config = dict(
    num_hidden_layers=16,
    hidden_size=96,
    num_attention_heads=2,
    num_key_value_heads=2,
    head_dim=64,
    intermediate_size=384,
    vocab_size=1495,
    hidden_act='silu',
    norm='rmsnorm',
    norm_place='pre',
    norm_eps=1e-05,
    positions='rope',
    rope_theta=10000.0,
    rope_fraction=1.0,
    qk_norm=False,
    attn_scale=0.125,
    bias='none',
    tie_word_embeddings=False,
    parallel_block=False,
    init='orth',
    init_std_qkv=0.0387,
    init_std_o=0.0,
    init_std_up=0.0387,
    init_std_down=0.0,
    optimizer='soap_variant',
    learning_rate=0.00443,
    beta1=0.95,
    beta2=0.95,
    weight_decay=0.17,
    lr_head=0.00775,
    max_grad_norm=0.5,
    warmup_steps=200,
    schedule='wsd',
    decay_fraction=0.948,
    decay_shape='linear',
    final_lr_fraction=0.0,
    batch_tokens=[16384, 32768, 49152],
    max_seq_len=1024,
    doc_mask=True,
    train_tokens=123600000,
    max_steps=4208,
    dataset='wikipedia_en',
)
Each number is 128 + 32 x the weight over its row's rms, rounded and kept within 0 to 255. Layers, rows and columns count from 0. Numbers have three digits each. The size before them is the row's rms in percent of the matrix's.

# q: layer 3 attention query, 128x96, rms 0.0963, rows 95-126, columns 0-95
# k: layer 3 attention key, 128x96, rms 0.0989, rows 95-126, columns 0-95
q95 110:130114130138122168140098129100122134130151106121133123141100119157119067140183149214139111117170114118082154148076133104104114170116128076145172138204123137153184178098094118206189099129151151079131199105116112084139111142104110122091070185091130163113179111141159096117151159074110153103
k95 117:117154134142069135137197095151061156090126197113185164137145198102066145154118130108078114128116172111110094099083133087055081103157126087088143090082138132157138162145129112112184133094100095121118135160125109121122109175175098086162109157144095141125144076100165098134144078141117121096
q96 098:139121131121117115109106149191132085098137113118125178172189143137140115186107127160089099083092080112138130148164087164102108029138140133119155138093112108124221149100116173128108077130139094127105131107077192129098073144143184138078113096110117138089127158109161174116077155146073140123
k96 093:093115119122100150141128122107123092170114133107125161148103185147125170066095116120151106072124148138184198123109141109106101080106082055095129147138133058169125163057125113191075154130125153128143123178167136175205108154104177137183124171151115158092133125078122117141088106127133142092
q97 108:186165160122153189119114119131143105184134148087089146137128134173140049164139127129076145112151139143138144148130089127096156071164179137113122164109106132191125078135102165123125067114091066165228158145119100077171144132135127161106093102143128150088137147164079104166109136081123091128
k97 103:162106122115156177201122086092137087129138099107116146112137110117113085155116135088131127114117183162113204090118130117100099141112088139091142124091194067127170162129159132139112126150135069098144110110144068184135105152091058132084106173165068086167143203121105119148073130133164135111
q98 118:164061144050136052147122165095123169153199103109121114161106143125134160142086108120173127149173147133108123156103169170159081149094153112041115157128204142179101166139133146097128087149116117157156108114160113125086130148136125138098068153108139083106168156070158173137153130155103132132
k98 116:071104196067137076149072098084159143103105191132177082175144123135113110143142138179121100076159166200173112090175182134106141147105161105136116102139139106165169134115149097157155168130164107115124112173122100129144124109167152078121116102090132193188126118079150100137145097098139107144
q99 104:133112134068144119131163145109122169164145110124110106115187131133112051116136164103144175107099088167120141081098093097173151190103126153148157130124086153138123133138139165129120136148033068130100138048159112102156147095122159066125103071163181130147139179093142138177196140114152141123
k99 106:126154131161105159148063078161106139117143176152140192212108093141195163168218178108113136127130153154116154108108188134159112170150121180094157202140119142156086118161102135147120143100147128152126140114128107180097144170152152088117162149133117138138155093111074132146161145080070143121
q100 113:108169100123074077099140143068125114071109080192154094120160096110082069124149064112117133118106127112098136125070168118116145194162111159159137208199121120144149143130109150095150119178166108107197114104103132169150101153163154132142137126117076129112117178100162136177108161156105141141
k100 108:154132128141141202092100114124112107082079079130140110125110116089048159068130080095231141167070105133102134149139121146145139089126169136119139181159119117085173085118108180063163181171129112143127162099122133128073133107154118118124124112169113129101099157100150151150162121117058113110
q101 105:124166092150151093163119066129133145178094117132149158117120121109096113131103192138111081106112114102149179108199147137081124087116215120102106124175119149086148154113155196086140147167137139097099154133145143137110150137100045117142142138099129106117060126219149121158128065172098121136
k101 104:045151137192099107143123077162118096132166114163152121106131133134112112122147119140111183163102153082108126106143137126120153117098098145184132163092138099077135159103088095153092172034133167164133136083189066109170091146161134100132076098109159146105104132172132138060104113162121081087
q102 101:067137098097095148180089144175155116157117123096178103150130131143102098089132147060119108129100166102037186120079180097101123129146196100103164164080172126095107132137085151074060144131093124135118092100110096175156135132131077129137175113156128085129183123138130158134111095134142128166
k102 103:103104160145135190094074123118117101136091085161193147126092135146095128139110185100095161180141151105135110082105104172135147188166130094150163131135155126140179100060138147114178197113145151120129111122128119122139115093096160092048088160120190137171118184162146168097154126091184118120
q103 106:097199135147127146122125113095122081144122198111148114147129153118102119130085118099211108131195103139132138083123128145178106104057185146101199122153159138111146105102163173154151151181112118112040157110162140065126107131085143115135133171150150170111100151187144115073166139129109112123
k103 108:155145103094073095092092089041167173144176134146115105084134144149093135113106112113143146132181160108115165167084141178156118112153128129151136126104091128109184171118091110102086120156160096153080185128103102089115133137103118141084169148055119065185131130155103086125073182174129137116
q104 099:128098083118157117071095076147137105107157120077136125100171087102151072120057155201099089156239097134151066111144101116136104117100119164122123136156126067111114093152136137096170109119154118095097125096151138125157135185152164160089144098080115133108162166119111103159129096178104090128
k104 098:172188116175080074133113157143132079072108102071140118105137133172112161115119127137185148095177149144129126167182132155165091137150138162109111123133116092176157160146081096128094159090145091161140107205131145169157148187187108068175167172126110113077130112106107112118080121087150123145
q105 111:097094153160118158156117109149124166132156142174119060124134097094120113143140133147146089197096117141103106114139171096155149127153111121075118142157127171136163188093093133156102139102090151062108032133164097111109133069153160148139116128184121180076090121134157101137203171089152144073
k105 115:094192155051164123071129162132107133101119184092159136072166132113172132120118191120118119137121169137126075137145130209031133119156146132087171145119168153108105121152163135072068131208124088122121131136115123114086118151116131129144122124141096103130125154173116136180178131101143102087
q106 115:138163148191161070109151144134101125138241150113110073163091120117110100109114194181179116127112117133159127142122133181072113174058126155168143105152103112129113114170112117160099137123198087112080133159137131155115211130124119105102152174118076094105141161149156132158121144156136138119
k106 111:103139131059130094119130127084188168065130177078136128148092068161081072115119133143146148149140153165148155175103150123163084127137121176176103153087152132107141159104127120072111149142113130164164104109185103120130103105046085101090144135132134195125083180121134146194093169143135156115
q107 108:171088145097179148170129096100192148110097122120118170088086107111105128139179117152179088163105183152179138093131144099154077104176098162134123128117092052133138181126176084126119128191180128142128143113120121107141101095091089130109148107085176102199109127089158104155092102184114125102
k107 114:143132158139138154135169114106196095181091092157148167124026115146139151139094102165183153183138115126139111162074112132134125153179123163155161125099063135088168110170185117102099197136119108142111096105113155109169116114094160128096148118104152134172164086104176140168141195109114125162
q108 106:117112068108128129090123136128192137127091127139108081121117119111129098139125125099148115121110090170129121145118115064168146061135126117124072109158133126160160111195120105161172089118141156151119098128223130142135127148174011158149108144148126165108087141140205111100142154196158139173
k108 105:105147132146169144067174088124130169146151193148115107154141126166174186110088147099131110118112080110177069134241122132130159174110117125159179148146104156136114159113089090119137086080055115144121118182134107113143161107150108087131114137146080097060134135156171125094148114102103135094
q109 111:083123112118114164164070150125132142123160167176105115135102107136156120119161084126168079101099162112179079103111121070141090129169229127128166143142074090087108120151131161124167125128184058148119138174090076107172101091110129133109138127091183136069127127117096103115065102151135163147
k109 109:147132130109097166110146173123056093146182144166095172144143171155124152099115144173147110130076152086172141146083050141117137150125175136145182124118131134084182117133112176116169175097094059126082113103110107114129095124121091089152149085075119125133112046086168138098087135139098173139
q110 112:120116091158164125099132160109138216141084099146143209130143105187148119132128133112119073174095098135143181161089096135171163146186109129084108124109110165157156162074132188089207060103130136131117094143117156109161134132154143093167154166120154138111171149086140190123147090126115134106
k110 115:173135132091161089113092159122118063113091167198149129093098110119110112104152103112186119190202146167116085125098175174111142186126082070124187188108136097161120141122159104142187092100117110095146142170121167137130103094063142109116107121137115104103123186095139145152114143163143098161
q111 105:139109128076068112128071114170117144125109109120182109117119137153050076113058138163175117071156097094128150112136072114105097164171081173089123099089131173148102134111100169117109107126101122171190110126134142139112072102116085074128103097141083174110080130164098127176123159132115082151
k111 099:090114162110124131173109107118106107164107107104158137186171138109169090088107128188154096079096056057141126144070098157117092136119116027118089164116146148120106139106105101088103144111181168114170159080130141153126153130150083070149135157162170074090125120134090110140095120096138102103
q112 115:040157137170111163126098133141091119213122124091123157110119106142112112111103141147108052112081113100144078169161169127138122188096130118150135097146192089062137139123136141119118123193096100176146092078136122158132139073088169086144145118146144164089109126121162167140058135125126077153
k112 111:154117140134108132144112109120118140172165117143112162148129110135069118152064158151134125091118106108151116094149112210122119098144079140094126165041162156126135140125139131069079194146145091189115193143103142156127106131152067138089125110068123094090069151102085186112188139144142082155
q113 098:123128122116078067143129107080103129140088109145113132136126177107175110130086152138090076105059158190108108108186150155100097147170142106123189160095077164103141102210136122122116195163118164126110136116139115122066167156094140073133085122111119131131147115092191121126149112075098084170
k113 103:116075123165158134171121127071149071090140122093148157194111131114070066126150154111136153143146124132174126155127094176130096158142095130130078126143135105147138129148149076171062113170160154115120100105163103103124103155078121116141099101130181087176145195047133129090173184159086089125
q114 112:181135093144172146063105160096113101111108127146123077169153101114164143123118152103117129092139109095088129138113110127167173105193150122134018162115131153111106117040170174156099174151169075126158090121114180119116141170121133117166082140171093134100146149094089140068128164121099112121
k114 109:147144153132164072142089131094102090143149080170131082125147126153142138096092077078165155089069095202118136067116167125129121183146183151108067137139139117151125143140096159110095157107065172091164171162123113152109130111097120170202112122162088075160126095132170115140088086132108106123
q115 113:178131116149129167145147138145105134111151137153159087097112112130134148129166059119147039154155095100147101073180146099119134179156132158149141094142097094165112143205080160128115083088063102117127157109161088124106103133132094169102074143174083130090143215136132159162136108109084128167
k115 114:143122167150121120113153165114131179108182151142215134136135138140065092093146146123135135155106109107134110154112120167044101102095136132205095129143105110164138087127186165116096112107086150142126114120121124175146086113177135151156165180103115110079100148086098076132106216083115186102
q116 109:168102174144130126060056064165135139108081182157183116161155090146174112115154137115140181143150136176138168117130145167124214155128125128112161121114121125136149101163113140153087124154132154148120117168089143056122157094146114135124166167091162123037126110158115166170079119110125176115
k116 107:135128144087139139129112093198146120060154097155056191117131137061197120104124111081078121097105126084148115178116181105102163151054180100110140075105115144065145108084153127140108121122132122140131187171152079085121125166133136121129159161138136157118137137086137168093149129118187123107
q117 107:083091106126159170124119141141161141119108166114117120200138167131112124131127143111141132172118106109087175114200179132143111145156153103149132157138119102124085197131102112147099189149124144176096219123159172107141081142107100048173159098145140120116192117151120140090100099207083157139
k117 108:129105208114117119132085095149115156180103073158129120105110113151083166148087098134123137198158096079116135125159133172100067194153134125103155125119125071095110124086131142107143137058140160134092161150178165106180099133113109111139129126135180113210103107112171147108174204104130137109
q118 104:125189194146115151180098135183088117117150069178210112101156163154132109140145139146151169130122130130097166113189093119150133114045058164123105135084144093133138134139132056114142126137138150148116137091146111165094101168169136114158145121129119087047121143171086098101117153106135113078
k118 106:181121142100098160147135079132134169147135093099120148093145136142070085117147177118119128132126074148172164093134106158132206087122100114160123136104081144126157156115108124133106054143117139123241119127159159111167154157131116124112176137161104202123150091139075138145151119059202132109
q119 101:132162142101076129090151080152054152135095066125167120202082128140127140170066135144083128123179096183097103151092148177123123102146131108149129106146089126115189138152137163129160176160133101155140078183097120151113122175118072111190124091098159160108158140110067180157118130139153121113
k119 096:168100133105115136144111174160117126115107124134108111133089106171109077073139092146203130130096120111148126097105210169059089108117078041162085128141129132126117138182073133185077115165112107101104094152151099144132161125129097092127080071166132118133096159103148129101160111160183115080
q120 105:165151118155122146142171149201122164099157093141105187111078108082118115159102110157112174130150172126072131135132121074119100117155077140095161093193113087114067092079144146170144172165174123141126117160149116201148149099114109085099101162164113145161122145097176116126138090062102118179
k120 102:061138093132163166133117112164096120158077156091131085100167093123134059123098106165112141172123124133137131135114108134176116067174115138140117141145097129204137149142105167131104168115108051108135182091137147080131131119135142150195134077066120089101122160082190088205135097117140124108
q121 105:093114135073068142141089089141126147119165138147140068107183095079196152172118136150201137120118121112103150144091061074144156128138098144152136155173111137139115066130132153152131114104124070132127155143156104046165121155194124101177147134119084108102129114130128154127126096045159106081
k121 101:160139147142111143095076109111111140096136162084146097121151147126197106139159226083233137166167140140106145152136095117120185121113138118114142088159139129110123161135123110038137126118102137114123119173127172075095185102056086146119169148120130164139094117091139089102090111102162132104
q122 106:137137167146091141086124101166121086115138135069166177115129103172130145124155167115146115119149065094145133118195110193129179098179141096146143183178086091110039155143147112156145123088105124131131125111133169125089129117150030142129141097106152194190122120145166131095174132144102124104
k122 107:174120160169164073077162078174177122143140087128124105147041103218105094162149162116134064117114124094112106156090142113113137109116184114099113122105153075121087119119124075151109112054125125115095168134125071105167126145132141126139145162144128124117164136153097107177134053132091142091
q123 104:137134081112100104127139112159144132079164193159159129141089114088146121135150120152084111164152178085130099138099124107127147140163103123115120160076117054141220172092171063121098144137086130194133137088159119077099154143121087134184090141120105111125174092145122136098140143058131078182
k123 104:119081217133164151121138088130125130138199089147085062126108143126122117161106147179087069137131114144135128109066150113172122127163133100146160068126048183122110130094096101075056145154104147078061120155129125173112099127143169136160141178155120135114122132119135146115142108113178084120
q124 105:128139135133120094113112098116153163134099147116103229098102106120125099106142180132118142132086126124046154120162145164132146138121118138152109148096119125165121106138108126106217162111168106084133122101085069042127142194059105142188101127092120075130110151104092124175092122148077153092
k124 107:173156165169113178177097124152174129097134126126080161102116098154115079116178123091110155130110156093133072120099130059095076146118161156120127170143105127103116181128129085194091130084132094121177062158108137138080145116095154130148072132135167115134171121144162169140109063060077130133
q125 105:174121145124076174114107067146141169158192069197078145104103117136141151116146159115139165099114103130153155136137178101102071147147147128160051144146107144148111142149154161154142096131108134171134188135098182115106122159085149152121170153171212185090161139148107128139082181135159120118
k125 101:115092135118099164126164122155167086157147184112119152100087116118144132096143093094124157102070090117138173144126192119101107112098176153133093168032074085075134133111101084129190092124085122077120182110106198165141123121133116138121123116084156103124110088124151086136147113160192155082
q126 110:100131049130121114155117136162154105148150078153140082113117105086057094173123126072134161102153108120171130113147060167088116085137099113097108122115159092091136175191112076176142101116177180117121081064129092128132164092161135144135112108152084137168164188108162137118094133152172098110
k126 109:125147110131139106098142090112124124081092134122148125145108117184114158168139101186181112118114105155138105106180116153110154091154084160109147136134112159135153135101213105134091158128170127122185108080166169208124138093121085110136158180163128173112128140114128142082211058149142186064